Weights of a small GPT-style language model, trained from scratch on English Wikipedia.
Architecture: LayerNorm before each block, tied embeddings.
Training: a variant of SOAP for these matrices, 322M tokens, 2456 steps.
Each number is 128 + 32 x the weight over its row's rms, rounded and kept within 0 to 255. Layers, rows and columns count from 0. The size above them is the row's rms in percent of the matrix's.

# layer 3 attention value, 256x256, rms 0.0401, rows 8-60, columns 0-63
size [114 116 123 109 111 115 105 111 118 102 107 123 121 115 115 107 121 123 113 126 115 113 113 119 113 116 109 122 113 114 120  99 108 108 104 113 108 118 124 114 115 117 117 108 101 120 114 121 104 109 124 106 121]
[[126 141  86 129  67 121  97 163 154 153  98 143 107  90 121 112 120 170 157  91 113 120 114 185  86 171 113  85 143 113 155  97 118 131 136 157 128 125 192 131 101 183 144 145  95  76  85 121 149 145 161 165 161 175 162 112 147 218  94  81 115 126 139 122]
 [191 123 129 149 201  74 120  94 111 121 183 125 234  94 147 116 118 149  80 151 159  81 161  89 172 107 116 127 129 117 157  63 170 179  86 135  89  68 100 163 161 133 143 136  63 141 168 138 112 124  81 104 114 144  61  32 185 145 122 135 101  95 155 112]
 [ 88 150  89 134  82 127 176 204 139 139 101 134 122 133 170 109 127 106 139 113 110 110 137  88 193 108 113 145 131 196 109  99 194 128 123 101 104  87 157 102 145 104 124 118 182  63 107 131 104 108 141 240 103  88  90 199 153 107 116 101 169 162  95 118]
 [164 122 140 114 206  28 107 129 126 138 136 134 120 172 177 144 145 167  79 150 102  75 108 131 113 169 147 122 143 110 147 136  79  87  86 173 119 113 212 121 170 130  73 170 127 152 160  89 112 133 137  94 114 120 116 118  82 155 112 162 106 111 113 141]
 [156 171 121 131 117  89 130  97  86 106 114 134 147 117 107 227 107  76 187 115 113 158  88  52  74 136 110 117 151 158  63 105 106 128  70 107  83 123 174 116  85 139 117 177 119 180 149 116 135 157 131  94 114 146  86 107 105 118  68 162 135 138 129 129]
 [105 154  96 143 128 135  58 100 159 145 165  70  91 115 137 173  65 107 133 164 142 107  93 138 144 101 122  94 138 117 116 149 141 147 135 195 127 110 117 148 175 102 118 166 135 169 139 174  94 102 171 137  92 114 109 125 169  99 110 154 104  70 165 171]
 [105 124 161  91 123 126 169 111 141 172 134  89  91 103  98 100 207 149 153 119 124 143 127 183 178 166 131 175 101  83 166 165 123 110 148 150 123 106  97 127  89 120 105 100 118 112 105 137 158 156 115 135  49  63 136 125 167 116 147 160 123 170 153  80]
 [111  99 138 185 129 117 142 112 111 115 167 102 168 129 126  93 121  84  65 104  85 156 129 109 110  90 157 160 138 102  98 125  49 101 151 111 166 141 131 125  80 144 191 127 133 112 105 112 135 145 137  82 172 139 181 152 143 114  89 159 118 101  83 195]
 [124 206 137 154  93 100 152 125 114 140 122  96 124  73 133 170 137  87 124 121 109 142 150 139  93 168 119 147 122 138  80 137 172 130 129 127  84  70 103  87 149 112 143  80 115 113 122  89 137 101  84 138 146 208 176 118 173  89 113 112 116 172 167 130]
 [136 162 101 117  78 195 159 120 123 124 132 161 147 160 145  97  83 133 136 112 150 145 163 122 139 206 121 126 107 163 157 184 147 125  71 114 111 169  96 169 127  77 168 129 129  79 154  72 154 184 111 149 106 138  69 134 156 122 124 135 113 111 167 127]
 [139 152 123 158 149 208 147 164 139 149 106 102 140 104 146 156 137 125 120 109  89 111 198 107 215 175 132 135 169 102 160 132 129 114 120 137  84 107 124 129 119 107 125 105 129 144  99 128 143 122 140 146  42 144  88 128 160 135 158 160 137 114 169 103]
 [171  50 185  82 182 157 142  63  97 177  92 118  57 137 144 146 125 137 182 128 107 153 104 108 137 141 123 121 130 131 122  61  95  87  56 115 141 162 153  18  81 115 116 143 160 119  78 138  78  82 134 110 132 111 116 157 183 172 139 134 141 151  73 103]
 [112 125 139 122 148 130 132 162 133  62  93  93 108  80 138 123 101 161 147 108 125 156  98 149 114 160 115 132 132 164 134 158 246 132 118 114 160  79 122 106 204 110 172 122 121 120 141 183 105 159  84 116 122 127 155 221 133  81 133 109 135 134 130 120]
 [173 166 111  75  92 120 152  92 113 199 119 118 162 107 159 111  99 169  88 144 128 125 164  52 194  92 130 121  78 137  91 118 107 140 182 157 138 131 153 160 105 111 155 129 147 151  97  78  81 135 136 130 164 148 136  81 144 166 156 165 149 155 111 136]
 [143 125 129  83 150  95 116 150  97  56 155 145 165 118 168 108 136 187 126 197  93 127 200 149 165  84 146 139 151  83 126 112 126  97 133 133 198 127 204 105 208 142 137 138 159  92  51 141 144 159 138 102 123 124 124 129  84 127 118  92 133 120 127 141]
 [121 133 109 145 125 104  71 138 198 123 167 117  90 148 169 115 133 129 117  91 118  93 154 121 146 108 106  81 124 113  98 122 103 158  92 144  89 178 190  45  60 120 134 143 112 109 137  87  60 104 161 135 159 102 153  96 132 140 177 120 199 137 103 127]
 [166 135  72 149  62 121 143 154 181 161 113 146 133 110 120 114  52 130 179 164 148 131 121 126 145 112  72 170 106 135 112 145 144 110 172  83 119 162 155 177 114  98 106  87 158 102 104 116 162 141 101 180 139 190 141 110  75 144 129 135 149 137 175 106]
 [130 107 178 110 144 120  99 155 133 118 144 180 100 152 158 103 130  89 137 162  91 117 100 147 121 127 147  99 105 144 193 101  99 124 123 187 203 127 112 223 103 170 163 118 121  97 169 179 140  89 132 105 114 167 114 156 130 124  77 112 150 109 177 138]
 [107 135 123 110  88 189 101 113 116 171 139  75 115 123 166 134 158 137 117 121 208 132 207 138 168 155 141 139 121 110 163 171 103 113 130 110 140 145 115 114 152 113 100 133 121  83 110 121 130 106 151 127  47 121  31 147 140 103 118 115 128  92 122  60]
 [142 132 127 120 164  79 140 116 137  30 156 124 149 148 129 130 214 133 121 138 129 162 151 104  54 127  78 149  74 178  56 121 164 147  93 133  89 160 113 171 132  62 169 152 127  87 187  71 127 134 115 122 160 132 136  73 122 165 195 146  87 168  80 110]
 [205 113 153  93 123  58 162  74  95 122 162 161 155  79 152 153 101  99 117 156 140  74 115  86 115 124 144 100 169 155  70 169  60  89 101 171 109 137 198  63 155  60 115 112 164 132 114 105 150 114  82  82 133 153 101  72  88 156 128 100 128 130 115 127]
 [182 113 137 111 139 122 153  89 166 136 151 134 120 157 127 101 128 135  95 118 139 165 141 102 144  95 131 102 145 152 158 128 119 145 123 147  82 184 151 205 149  96 137 132 178 163 130 100 162 104 165 122 217 171 136 108 118 168 129  98 150 124 115  87]
 [ 88 167 144  96 117  91 150 117  71  48  69 131  61  89 128 129 116 111 146 170 118 137  59 134 123 161 123 169 129  91 115 125 164 104 121 167 167  95 109 129 100 129 154 119 115 124 163 104 137 161  19  38 155 108 115 134 170 115  93 152 102 102 133 128]
 [ 97 107 112 129 108 117 193  96  92 111 104 187 151 135 142 115 148 135 106 115 158 115 128 143  76 216  85 137  95 167 171 190  98 180 121 116 122 142  67  98 111  93 132 145 121  78 188  54  92  66 127  97 124 148 180  67 150 159 141  99 189 188 120  92]
 [ 89 100 187 109 152 137 131 115 166 152  90 143  99  94 139 123 155 125  97 137 145 117  66 146  33 133 136 158  69 185 117 173 111 158 157 142 114 139 131 179 104 141 161 153 100 117 204 118 137  30 128 108 162 208 116 142 132 143 182 101 132 178 168 154]
 [114 154 178 128 146 156 148 111 129 157  72 129 114 152 129 120 172 158  84 162 185  79 120 213 134 178 144 225  60 130 147 186 131  79 144 174 124 100  81 144 163  99  97 140 136 135 187 144 133 148 131 147 150 117  63 109 122 116 138  81 100 109 167  61]
 [158 147 140 152 170  94 110 105 110  53 123  98 168 177 117 128 188  31  91 145 154  96 190 121 156 146 153 125 164 150 168  73  93 156 140 123 149 135  92 147 171 102  80 116  98 200 102 178 150 177  89 136 123 114  75 143  88 129 115 178 159 121 149 160]
 [117 169 115  97 145  93 161 160 123 101  92 139 172 143 171 159 143  95 127 150 100 145 186  84 199 105  93 160 109 155 101 125 187  85 108 138  71 125 177  66  73 105 139 102 155 118  95 111 123 163 145 146 124 113 116  93 148 158 180 138 134 147 139 122]
 [116 113 175 109 160 149 112 143 155 126 117 143 111 133 133 127 137 144 126 150  91 112 108 152  75 144 110 158 112 143 136 168  50  83 111 204 136  55 167 141  91 161 145 134 121 127 167 137 112 111  97  98 139  61 113  69  83 109 120 126 108 134 160  98]
 [169 134 160 107 131  24 187  92 115 133 163 167 160 164 128 169 123  87 100 155 117 109 115 120  26  81 141 128 106 126 107 157  90 162 152 150 146 137 132 176 166 101 136 168 145  88 183 135 119 126 111 126 194 159 131 164  95 119 111 154 140 117 154 131]
 [124  63 152  82  93 148  83  69 110 132 125 102 101 133 112 128 144 105 135 121 112 119 109  85 111  65 181 149 140  71 121 123  62  88 146 137 176 123 158 121  97 103 137  92 134 133 160 165 157 121  91  93  84 132  92 178 124 107  83 141 105 109 138 195]
 [108 156 165 155 127 136 102 122 215 131  97  58 116 157 150 132 124 147 140 130 168 186 162 155  78 142 138 100 108 103 139  30 156  96  71 126 136 146 115 101  35 219 159 144 156  90 142 159 137 137 115 118 173 144 115 203 156  66  92 116 166 127  93 111]
 [136 149 118 117  96 160  84 122 132 124 146 134 134  78  78  93 135 157  99 159 126 168 133 155 122  79 122 132 143 119 116  86 144 106 131 117 170 150  99  74 120 155 122 136 189 116 146 185 156 140 130 128 152 181 135 147 150  95 105 144 151  90 108 157]
 [137 129 110 164 147 135 158 149 168  98 111 108  73 170 106 102 137 102 175 147 123 120 182  55 196 113 109 116 128 174  80 108 131 137 140  95  83 175 117  18 130  71 148  88  95 144  82 103 154 140  93 135 187 119 110 161 183 196 149 150 167 168  99 111]
 [105  99 194 133 155 208 126  98 162 184  82 115 108  71  93 163 153 139 144 124 149 163  75  73 116 152 102 111 115 132  85 182 151 110 143 133 140 117 120  94 153 121 144 139 111 133 125 164  86 157  75 109 109 106 131 140 114 122 167 146 106 109 121 171]
 [176 116  93 126 134 122  93 128  98 102 162  99 146 150 195  66 149  90 119 121 142 119 198  97 209 114 130 143 119 123 151 102 104 122 178  88 164 104  80 126 140  67  98 149 123 123 146 168  76  75  93 190 163 133 108 142 129 166  90 144 132 131 169 136]
 [149 110 177 140 186 126 144  48  94 119  97  95 144 133 108 143 145 112  83  50 151 117 169 101 105  96 131 162 104 102  96  43 113 141 165  91 113 122  87  95 165 102 127 115 109  74 147 137 121 180 124 104 188 105 140 182 119 197 133 140  92 100 107 141]
 [ 94 127 127 100 123 147  81 167 135 126 142 152 110 176 129 108 173 210  94  99 101 124 135 147 158 115 133 113 176  96 191 135 150 143 134  69  90 161 189 125 130 148 113 159 123  88  67 124 127 124 184 163 130 124 196 110 112 121  99  82 144  95  74  78]
 [111 125 138 106 160 160 152 158  93 140  95 112 150  70 144 113  56 109 155 123 136 122 104 184 132 144 107 148 132 134 168 182 191  77 173 119 166 159  90 156 121 140 173 135  75 171 123 186 132  98 107 129 130 141 162  81 114 196 110 135 109  97 127 138]
 [ 68  77 187  97 112 147  83 131 117 176 123 130 113  80 114 113 136 131 107  81 105 229  86 123 166 123 120 119 136  91 187  87 144 126  61 102 115 154 117 103  67 180  94 130 154 163 104 133 123 109 150 150 134 120 138 121 135  82 121 133 140 115  67 148]
 [113 179 119 113 185  89 111 122  61 103  75 131 129 113 109 181  75 146 186 120 123  95  92  99 106 153 105 171 152 139  71 139 121  74 134 148 120 153 111  88  97 110 149 145 129 146 133 150 126 125  60  88 117 144 113 125 193  93 126 139 126 117 130 142]
 [146 139 127 126  77 105  97 109 107  79 125 156 200  74 158 134 115 151 117 122 195 116 118 174  89 131 135  89 149  92 105 120 154  81 134 121 157 119 115 106 136 154 113 200  85 109 127 147 121 153  93 115  99  92  35  96 118 111  79 153  72  89 145 101]
 [ 98 110  72 212 117 163  94 155 139 108 134 127 144 143 161 106 202 139 121  94 138 101 137 194 122 159  87  99 163 138 173  96 148 164 133  88 103 152 129  97  47 114 123 153 110 124 129 122  58 132 132 171 156 177 159 106 170  81 151 115 179 172  89 108]
 [150 145 137 125 170 166 119 150  95 107 174 136 151 178 136  93 174 131 129 139  68 112 159 137 174 123 188 139 167  97 198 106  95 143 134 127 194 103 157 164 152 105  95 149 149 118 138 143 163  89 151  94 124 137 120 101  55 129  97 171  59 121 186 166]
 [131 152 164 122 119 103 183 101  91 104 181 131 166 125 121 155 133  96 141 108 101 142 140  67 153 101 119 162 150 152 139 177 142 146 169  76  90 109  99 145 205 136  98 111 122 161  95 172 108  97  86 114 173 166 119  93  90 168 141 167 128 202 163 141]
 [116 165 117 136 107 140 134  89 172 157  76  96 114 104  47 142 132 164 134 115  97 149 115 120  96 118 101 180 111 103 132  84 158 150 127 140 111 138  97  89  57 158 117 157 132  96 137 132 149 167 124 128 116 177 151 150  68  96  97 117 136 159  82  81]
 [115 104 104 147  82 112 104  95  97 147 134  86 117  58  66 198 125  99 178 105 152 145 138 136  82 137 142 154 158 101 131 121 149 124 121  60  57 176  71 118 154 131  67 103  99 170 118 144  72 160 123 162 145 159  72 130 136 152 183 159 156 160 115 108]
 [145 106 173 182 108 103 155  81 133 133 103 115 134 113  92 147 116  94  97 114 121  96  80  78 159 126 114 130  55 188 111 121 193 173 150 139  69 109  70 121 197  34 168 130 125 159 119 133 107 154  68 124 151 171 170  98 121 143 172  88 135 104 143 153]
 [139 121  73 112 152 117 138 124 113 131 153  84 145 140 171 152 146 139  90  98  97 162 120  95 203  97 160 137 134 123 183 117 122  84 121 101 126 110 203 144 163 100 145 143 187  90 142 124 178 150 169 128  79 125 161 164 132 199 159 139 116 104  61  99]
 [148 106 166 110 105  46  95 144 139  83 127 134  85 117 101  83 109 170 160 156 192 128 141 130 134 120  92 116 136 139 143 102 151  95 107 153  68 146 185  48 127 134 149 160  93 125  88 128 114 194  76 110  92 180 114 152 108 132 133 131 117 136 127 145]
 [144 125 100 138 160 162 141 139  53 109 165 156 137 146 133  99 142 107 106 187  83 123 139  88 136 147 126 111 202 149 185 131 136 117 168 122 162  73  96 152 163 105 141 156 115  93 153 135 106 109 129  94 128 145 203 131 162 140  93 138 154 151 136 127]
 [160 149 139 145  62  85 165 162 122  77  63 157 153  88 116 111 117  94 172 184 194 167 109 161 124 137  86 191 133 108 105 113 159 106 116 114 171 136 116 133  79 160 137 130 118 189 129 147 164 168  72 123 156 132 135  99 143 120 179 132 154  96 170 129]
 [134 192 122 100 140 161 148 180 134 127 106 170  84 204 148 134 144 149 114 128  73  99 154 125 121 138 147 173  93 146 143 126 100 147 157 146 148 144  73 154  98 134  91 160 145  74 145  28 132  95 170 174 128 110 177 148  79 146  90 109 185 181 136 120]]
# layer 3 attention output (transposed), 256x256, rms 0.0591, rows 8-59, columns 0-63
size [126 120 127 120 118 117 100 107 121  99 108 121 123 125 113 107 130 124 119 122 127 106 106 121 117 112 109 129 106 111 124  98 111 100  94 118 101 129 126 118 128 125 110 117 100 125 118 113 105  99 127 103]
[[ 80 107 114 124 154 135 149  92  78  64 140 148 125 167 102 114 140 162 126 137 145 186 100  74 180  62 178 122 137 170 150 173 133 149 112 160 119 184 148 151 161  77 145  83 143 137 156 123 132 129 109  95 119  88  79 145  43  87 160 128 144 113 131  87]
 [147 186  89  79  87  89  86 138 158 152 123 126 101 155 101 151 163 104 173 109 129 163 136 150  93 136 160 156 185 207  87 175  93 100 155 141 166 176 133  52  91 139 144 142 165 133 123 117 148 152 139 189 121 133 172 180  63  86 130 179 167 208 145 126]
 [155 166 173 147 139 205 113 119 129 126 158 123 115 105  91 183  61 128 115 132 106 151 117 153  19 159 107 111 112  73 170  99 134 132  96 117  96 131 117 134 134 138 135 162 116 124 139 134 111 137  75  42 130 156 186 118 104 163 140 129  99 132 166 140]
 [100 105 138 102  74 176 149 166 139 115 147 129 120 100  84 102 136 142 145 134 110 194 126  90 178  53  89 141 100 149 115 131  99 158 188  80 191 145  78 107  39 155 146 105 105 100 121 147 148  99 157 169 172 148  94 108 116 121 198 146 118 152 147  90]
 [102 133  77 115 111 109 104 116  82 153 142 139  98 144  78  49 115 159  90 115 183 113 164 146 198 119  66 103 129 106 143 147 133 137 158 104 212 177  66 121 167 139  98 124  58  89 126 120 136 136 156 116 135  90 165 151 134 107 186 113 129 125 165 175]
 [157  51  40 145 142  82 166 169 105  95 118 123 135 127 123  97 149 150 158 126  78 204 185 133  43 153 137 133 119 143 181 105 175 111 177  91 103 120 110  48 101 113 125  97 174 117 101  95 158 131 115  99 116 138 154 123 124 194 153 167 166 114 116 149]
 [113 131 114 110 110 142 128 174 132  69 106 190 160 109 172 110  87 160  98 137 138 100 101 132 109 100 143  99 167 173 160 158 138 157  78  84  83 102 186 100 142 110 135 118 186 109 107 172  70 111 121 152 182 220  85 134 116 138 142 117 149 105  97 127]
 [ 89 116 110 103  57 135 113 109 182 170 117 159 109  92 138 153 111 161 177 110 140 124 135 104 195 171 107  48 115 142 127 128 169 154  81  99  71 117 136 188 166 115  77 130 128 125 106 142 110 145 152 161 137 124  89 167 134 151 139 109 138 143 132  59]
 [132  91  70 143 129 142 121 146 149 123 129 149  81 204  96  79 159 184 159 109 144  87 126 113 138 104 124  96 144 132 151 112  79 116 144 154 158 132 139 199 145 136 116 151 147 147  91 175 121 157 165 123  62  98 107 188 166 175 203 115 172  69 114  83]
 [175 107 164 100 155  47  55 120 112  62 115 161 135 129  99  40 138 127 132 169 110 126  68 120 142 138 123 117 175  79 112 144 105 136 148 163 187 135 165  79 101 137  61 171 113 177  86 139 150 142 125 120 156  89 120 117  89 121 146 117 163 124 136 114]
 [122 162 121 100 109  21 136  81  67 132 113 118  85 162 102  95 142 127  73 133 158 123  89 143  34 120 174 116 124 153 152 140 134 119 138 145 176 165 120 146 158 144  74 134 148 113 118 126  85 130  74 135 185 119 134 148 131 151 158 106  96 128 102 100]
 [ 80 204 139 123  70  89 130 179 207 141 163  80 143 106 167 193  99 109 104 138 167 104  97 216 130 119 136 128 145 125 140 181 159 146 166 145 166 149  84 122 149 146 170  73  65  96 168 123 114 131  85 117 104 144  89  94 110 107 133 133 145 158 153 173]
 [135 119  81 131 100 128 133 102 144 163 159 128 136 232 118 155 127  74 151  95 168 144 129  82 127 107 126  90 140  90 134 120 101 162 166 172  75 106 167 200  60 153 140 110 116 116 119 127 136 130 159  91 123 145 137  86 144 161 115 160 138  73 145  86]
 [ 75 164 105 148 138 170 135 141 136  64 143 117  88 159  79 171 109  78 153 115 146  94 115 150  52 155 130 110 174 137 151 110 116 124  69  87 152 127 149 132  94 189  69  88 126  76  91 182 163 104 157  91  77  94 141 154 106  95 126 138 114  82 158 116]
 [ 82 159 160 150 106 186 135 156 152 166 125  89 132 118 118 187 136  74 120  92 103 151 112 129 132 141 129 185 104 229  98  96 131 144 139  67  55 128 140 157  95  67 136 163 110 114 158 127 144  90  80 156 102 125 154 142 174 109 101 176 134 142 129 144]
 [115  58 102 112 125 130 136 142  80  96 129 139  86  90 119 163 160 126 120 140 151 200 166 173 102 145 184 143 132 168 122 105 163  67 122 117 165 129  84 140 154 121 149 127 122 153 156 141 194 150 112 119 118 170 150 115 117 124 128 136 110 149 191 160]
 [126  83 117 131 131 120 131 156  91  92 141 139 128 180  87 116 133 163  99 118  88  51 148  95  80  94 182 115 154 148  88 140  94 159 148 127 145 156 131 133 160 118 105  90 141 120 106 150 135 115 123  50  85  12 136 125 141 134 135 133 152  97 118 131]
 [104 112 106 164 104 119 149 147 162 162 135  19 207 138 108 136 154 163 116 148 158 202 156 162 122 127 118 142 109 133  73 132 135 135 110 121  98 111 160  81 169  97 133 123 186 143  95 128 121 142 109 169 111 100 128 116 126 148 171 189 118 167  82 134]
 [124 165 161 123 157  70 148 183 158  85 120 174 157 114 165 114  96 130  96 100  84 113  47 132  77  60  94  98 101 125 181 151 177 142 135 131 105 139 151 119 124 145  78 129 150 178 113 169  79 128  83 124 219 122 120 125 107 141 110 126 128 105 146 158]
 [122 141 156 130 167 163  67 112  96 192  83 137  92 136 142 112  74 128 146 121 157 103 138 136 202 177 170 138 135 128 117 140  89 115 149 132 191  83 119 128 127 154 106 134  97 192  84 157 120 133 117 131 110 154 135 160 112 101  42  80 206 115 156 119]
 [ 80 145  99 118 107 169 104 158 160  62 135 140 165 171 132  93 179 144 144 164  83 163 161 128 147 103 137 133 130 165 110  57 126 158 203 106 133 101  70 177  79 164 139  90  59 116 137 106 104 139 190 148 148  82 104 121 188 124 149 138 120 132 169 103]
 [156 185 153 154 116 144 135 195 123  76  94 112 195 124  97 113  84 145 106 136 124  96 158 129 150 161 116 174 108  79  97 128 118 120 162 101 145 115 116 119 111 168 102 133  95  91  72 131  64 142 163 127  60 100 151 182 132  89  90 154 107 156 130 127]
 [136 101 100 176 131  99 123 125 163 214 178 106 162 145  88 112 142 164 147 151 149 147 128 101  76  97 127  81 159 194 164 143  66 127 115 103  64 139 171 152 148 156 149  91 136 169  80 158 151 110 141 189 135 121 106 125 137 177 200 103 146  96 126 163]
 [116 159 132 155 191 175 114 135 162 111 120  63 109 102 147 135 139 124 133 171 106 143 121  93 148  58 109  96 106  55 138 116  86  49  95 140 176 109 149 163 109 192 101  88 130 144  94 147 143 201 102 149  47 130 100 143 128 132 144  89 109  74 127  88]
 [104 139  76 143 148  85 143 124  91 104 122 113 104 181 162  91 162 187 147 120 158 183 193 159 173 146 143 154 100  61 119  89 123 121 108 118 171 132 123 147 163 130 101 143  73 128 107 150 114 186 127 174 101  85 111 144  76 144  62 126 107  79 107 126]
 [140 153 120 126 119  78 138 132 166 163 139 160 107 125 206 120 107 156 147  87  63 130 157  90  79  85  92 123 155  91 101 115 110 195  84 107 124 113 153 171 101 132 139 163 105 155 133 131 129  88  95 120 125 161 160 162 168 122  82 123 118 151 115 145]
 [130  81  99  88  96 154 150 185 128 186 177 186 206 107  77 126 129 185 117 126  95 129  96 137 101 100 116 128 107  66 101 138 135  85 135  85 133 146 112 151 104 153 147 136 149 122 105  83  98  80 173 118 147  87 186 146 184 140 159 161  88 128 144 107]
 [130 133 185 143 157 199 116 126 100 148 162 142  88 127 125 162  92 142 122 176 111 160  67 166  49 157 142 145 134 104 104 115  98 126 114 121 172 136  99 152 163 118  90 150 101 139 138 134 137 127 116  96  85 140 131 180 149 103 108 145 121 141 147 147]
 [126 160 176 132 147 137 119  95 104  96 146 117 143  86 165 109 101 122 153 127 173 161 142 140 148  65 154 113  62 138 110  98 123 155 127  39 152 162 100 137 153  76 150 136 130 179  91 136 143 138 147 143 136 197 126 161 111 156 110  70 127 136  82 121]
 [ 99  88 159 209 117 167  88 185 199 130 140  53 140 111 114 147 108 218 125  92 129 141 133 115 206 161  68 107 113 158  90  58  98 106 161 115 155 136 136 134 111 114 115 138  87 152 119 122 122 114 181 110  46  73 133  97 178 122 126  93 104 157 135 122]
 [ 97 137  98 159 132  81 154 171 188 155 123 112  96  93 110  61 139 141 111 147 131 146 123 145 191 153 128 116 117 160 170 144 176 124 146  97 112 136 110  96 115 157 112 112 126 121  98 121  85 142 132 138 218  86 138  55 163 165 205 141 171 119 104  83]
 [179 100 106  96 131  85 130 129  59 144 178 179 125  60 103 177 118  81  73  91  96  91 117 150 184 143 135  91  51 114 158 193 141 134 199 147 146 125 142 144 156  67 125 100  97 154 131  61 145 150 182 154  99 121 170 123  93 147 138 142  89 108 125 169]
 [145  90 146 141 127 114 145 154 194 177 152  94 120 147 161 165 156 168 119 143 131  83 143 166 161 151 133 132  90 120 149 125 125 162 152 119  89  87 125 167 142  93 133 121  77 126  91  96 101 122 122 104 137 100 106 155 161 129 151 108 130 131 138 119]
 [100 157 213  91 125 132 145 142 103 122  67 148 128 108 154 118 118 154  66 136 169 176  94 142 122 189 121 146 135 119 113 146 134  66  63  95 162  86 133 205 111 171 119 152 140 152 224 126  87  93 117 157  97 115 165  87 106  76 154 117 115 152 120 149]
 [186 175 110  98 130  63 132 128 135 117 170 152 130 137 202 125  68 121 147 132  84  72 129 185 151 111 168 190 136 173 134 182 143 174 103 136 154 131  83  97 150 130 133 123 179 150  35 111 101  89 112  95 127 157  75  91 155 128 147 108 133 136 101 118]
 [103 186 164 111 116 167 166 144 181 203  95 106 148 110  98 137  89 139 102 107 124  94  70 160  74 133 113 130 132 145 141 144  90 158  21 109  91 159 156 170 119 142 117 136 120 152 204 107 188 168 131 136 101 113 188 146 121  68 120 142 114 138 124  89]
 [100 178  82 102 119  90  78 168 127 117 207 132 103 128 151 160  94 135 156 108 155 113  66  99 134 135 159  95 144 168 148 162 148 115 106 151 104 133 135 207  97 194 128 158  56 158  93 130 113  73 126 157 112 123 113  55 176  98 147 108 177 133 159 138]
 [138 144 172 162  85 129 147 151 136  82 123 138 160  40 180 110  82  56 124 127 186 190 134  61 154 138 158  95  85 100 139 140 143 134 158 173 128 124 118 125  97  74 130 122 132 154 201 113 149 131  98 128 130 147  49 132  94 200 103 142 139 144 140 128]
 [149  99  94 108 105  99 107 124 146 113 154 159 125 190  96 128 183 155  96 148 115 179 155 113  96 127 202 167 154 155 132 141 117 131 106 200  96 134 163  92 153 125  76 101 139 125 124  99 116 173 112  85 103 123 130 231 144  90 145 137 134 127 132 135]
 [178 196  45 180 107 122 138 181 124 112 159 126 163  79 134 155 124 112 147 162 162  40 128 162  99 103 133 130 139 167 139 138 160 125 145 158 101 127 129  80 164  90 162 104 145 141 146 131 143 123 129 126 138 111 119 166 147 189 146 118 101 143 143  90]
 [138  79  83 172  86  95 159 146 173 229 146  90  76 149  96  95 105 116 128 173 158 182 109  91  79 127 110 116 150 154 160 130 109 174 113 170 149 119 120 166 130 169 131  73 100 152 124  93 196 123 161 124  71  98 115 149 132 141 152 139 125 132 190 114]
 [123 168  94  89 140 101  76 123 103 154 151 140 117 135 108  73 148  90 110 106 111 159 108  71 152 145 147 161 107 214 187 170  46 158 124 119 117 131 148 159 127  90 147 129 103 155 120 118 161 149 159 129 130 133 152 118 128 138 153 117 146 166 117 149]
 [168 127 124 114 162  82 154  61 141 134 115 146  88 117 103 135  44 126 140 120 162  94 105  74 166 146 154  98 126  65 115 183  97  64 143 166 129  85 121 170 143 119 135 113 149 103 137 115 174 113 149 118 100  93 166 184 140 142  83 145  71  79  90  95]
 [122 144 138 136 125 101 118 168 132 173 122 146 189 121  94 176 125 164  89  89 161 132 132  90 159 117  89 170 103 129  38  89  71 104 145 146  91 160  86 194 112 146 124 119  78 148 153 127 103 158  84 192 167  99 150 183 229 128  96  75 131 158 131  77]
 [103 106  63 173 145 159 112 158 175 171 123 184  99 196 110  87 132 112 103 121 222 120 115 108  93 144 149 150 159 127  66  59 116  73  77 165 186 133 150 169 100 157 166 108 122 128 214  84 169 109 171 172  94 104 166 181 164 104 158 157 131  92 144 129]
 [119 141 179 132 168 137 150 102  51  99 168 123 110 107 140 127 101 137 153 120 149 103 115 162 128 120 124 119 109 136 100 182  99 115 158  93 171 104 174 123 175 106 119  82 140 105 144 130 117  98 165 122 116 126 179  87 179 133 186 130 110  89 155 156]
 [105 141 149 146 167 124 133 128 132 138 139 203 126 174 139  62 121 168 106 134 115  87 132 146 200 134 122  94 161 149 135 121 136  89 176 167 158 106 181 153  94 174 153 157 152  95 162 130 197  79 131 105 120  76 132 111  81 110 142 135 112 134 184 183]
 [154 186  86 103 167 174 126 126 120  86 168 182  89 175 149  95  94 133 190 160 124 147 143 169 102  96 144 154 206  59 121 109  69 130 102 134 160 104 150 104  61 197 164 150  81  88 121  85  95 108 134 117 110  83 109 157 108 117 118 169 113 173  95 101]
 [101  74 191 132 118 130 118 153 134 125  88 167 134 145 112 158 133 106 120 133 123  80 120 117 129 154  92 121 132 151 121  96 133 188 183 115 154 173  87 121  48 191  75 102 105 109 127 121 108 142  77 132 190 126  70  99 141  46 108 154 116 161 170 129]
 [ 85  99 123 136  68 154 141 113 187 185 126 139 171 148 153 161 149 135  98 159 109 145  87 132 158 135 177 139 117 146  87 173 145 144 161  89 137  91 170 196 139  91 178 109 161  87 193 126 181  77 183 121 166  60 141 104 127 152 139 131 139 152 111 100]
 [132 105 140  95 140 142 104 111 203 105 142 101 165 165 104 166 135 118 126 101 179 181 115 144 137 189 133 122  47  88 112 143 132 123  94  97  85 152 159 144 127 135  93 134 137 156  62 131 108 168 154 179  64 142 102 123 141  95 135 124 166 128  80 200]
 [121  93 131 124 127 174 141  88 115 176 136 150 106 164 129 100 136 144 143 128 142  92 159 155 106 128 191 147 176 168 136 162 100 211 127 134  50 117 125 153 159  91 121  87 166 121 107 154 162  87 160  94 130  90 118 200 146  88 100  94 106 162  83 128]]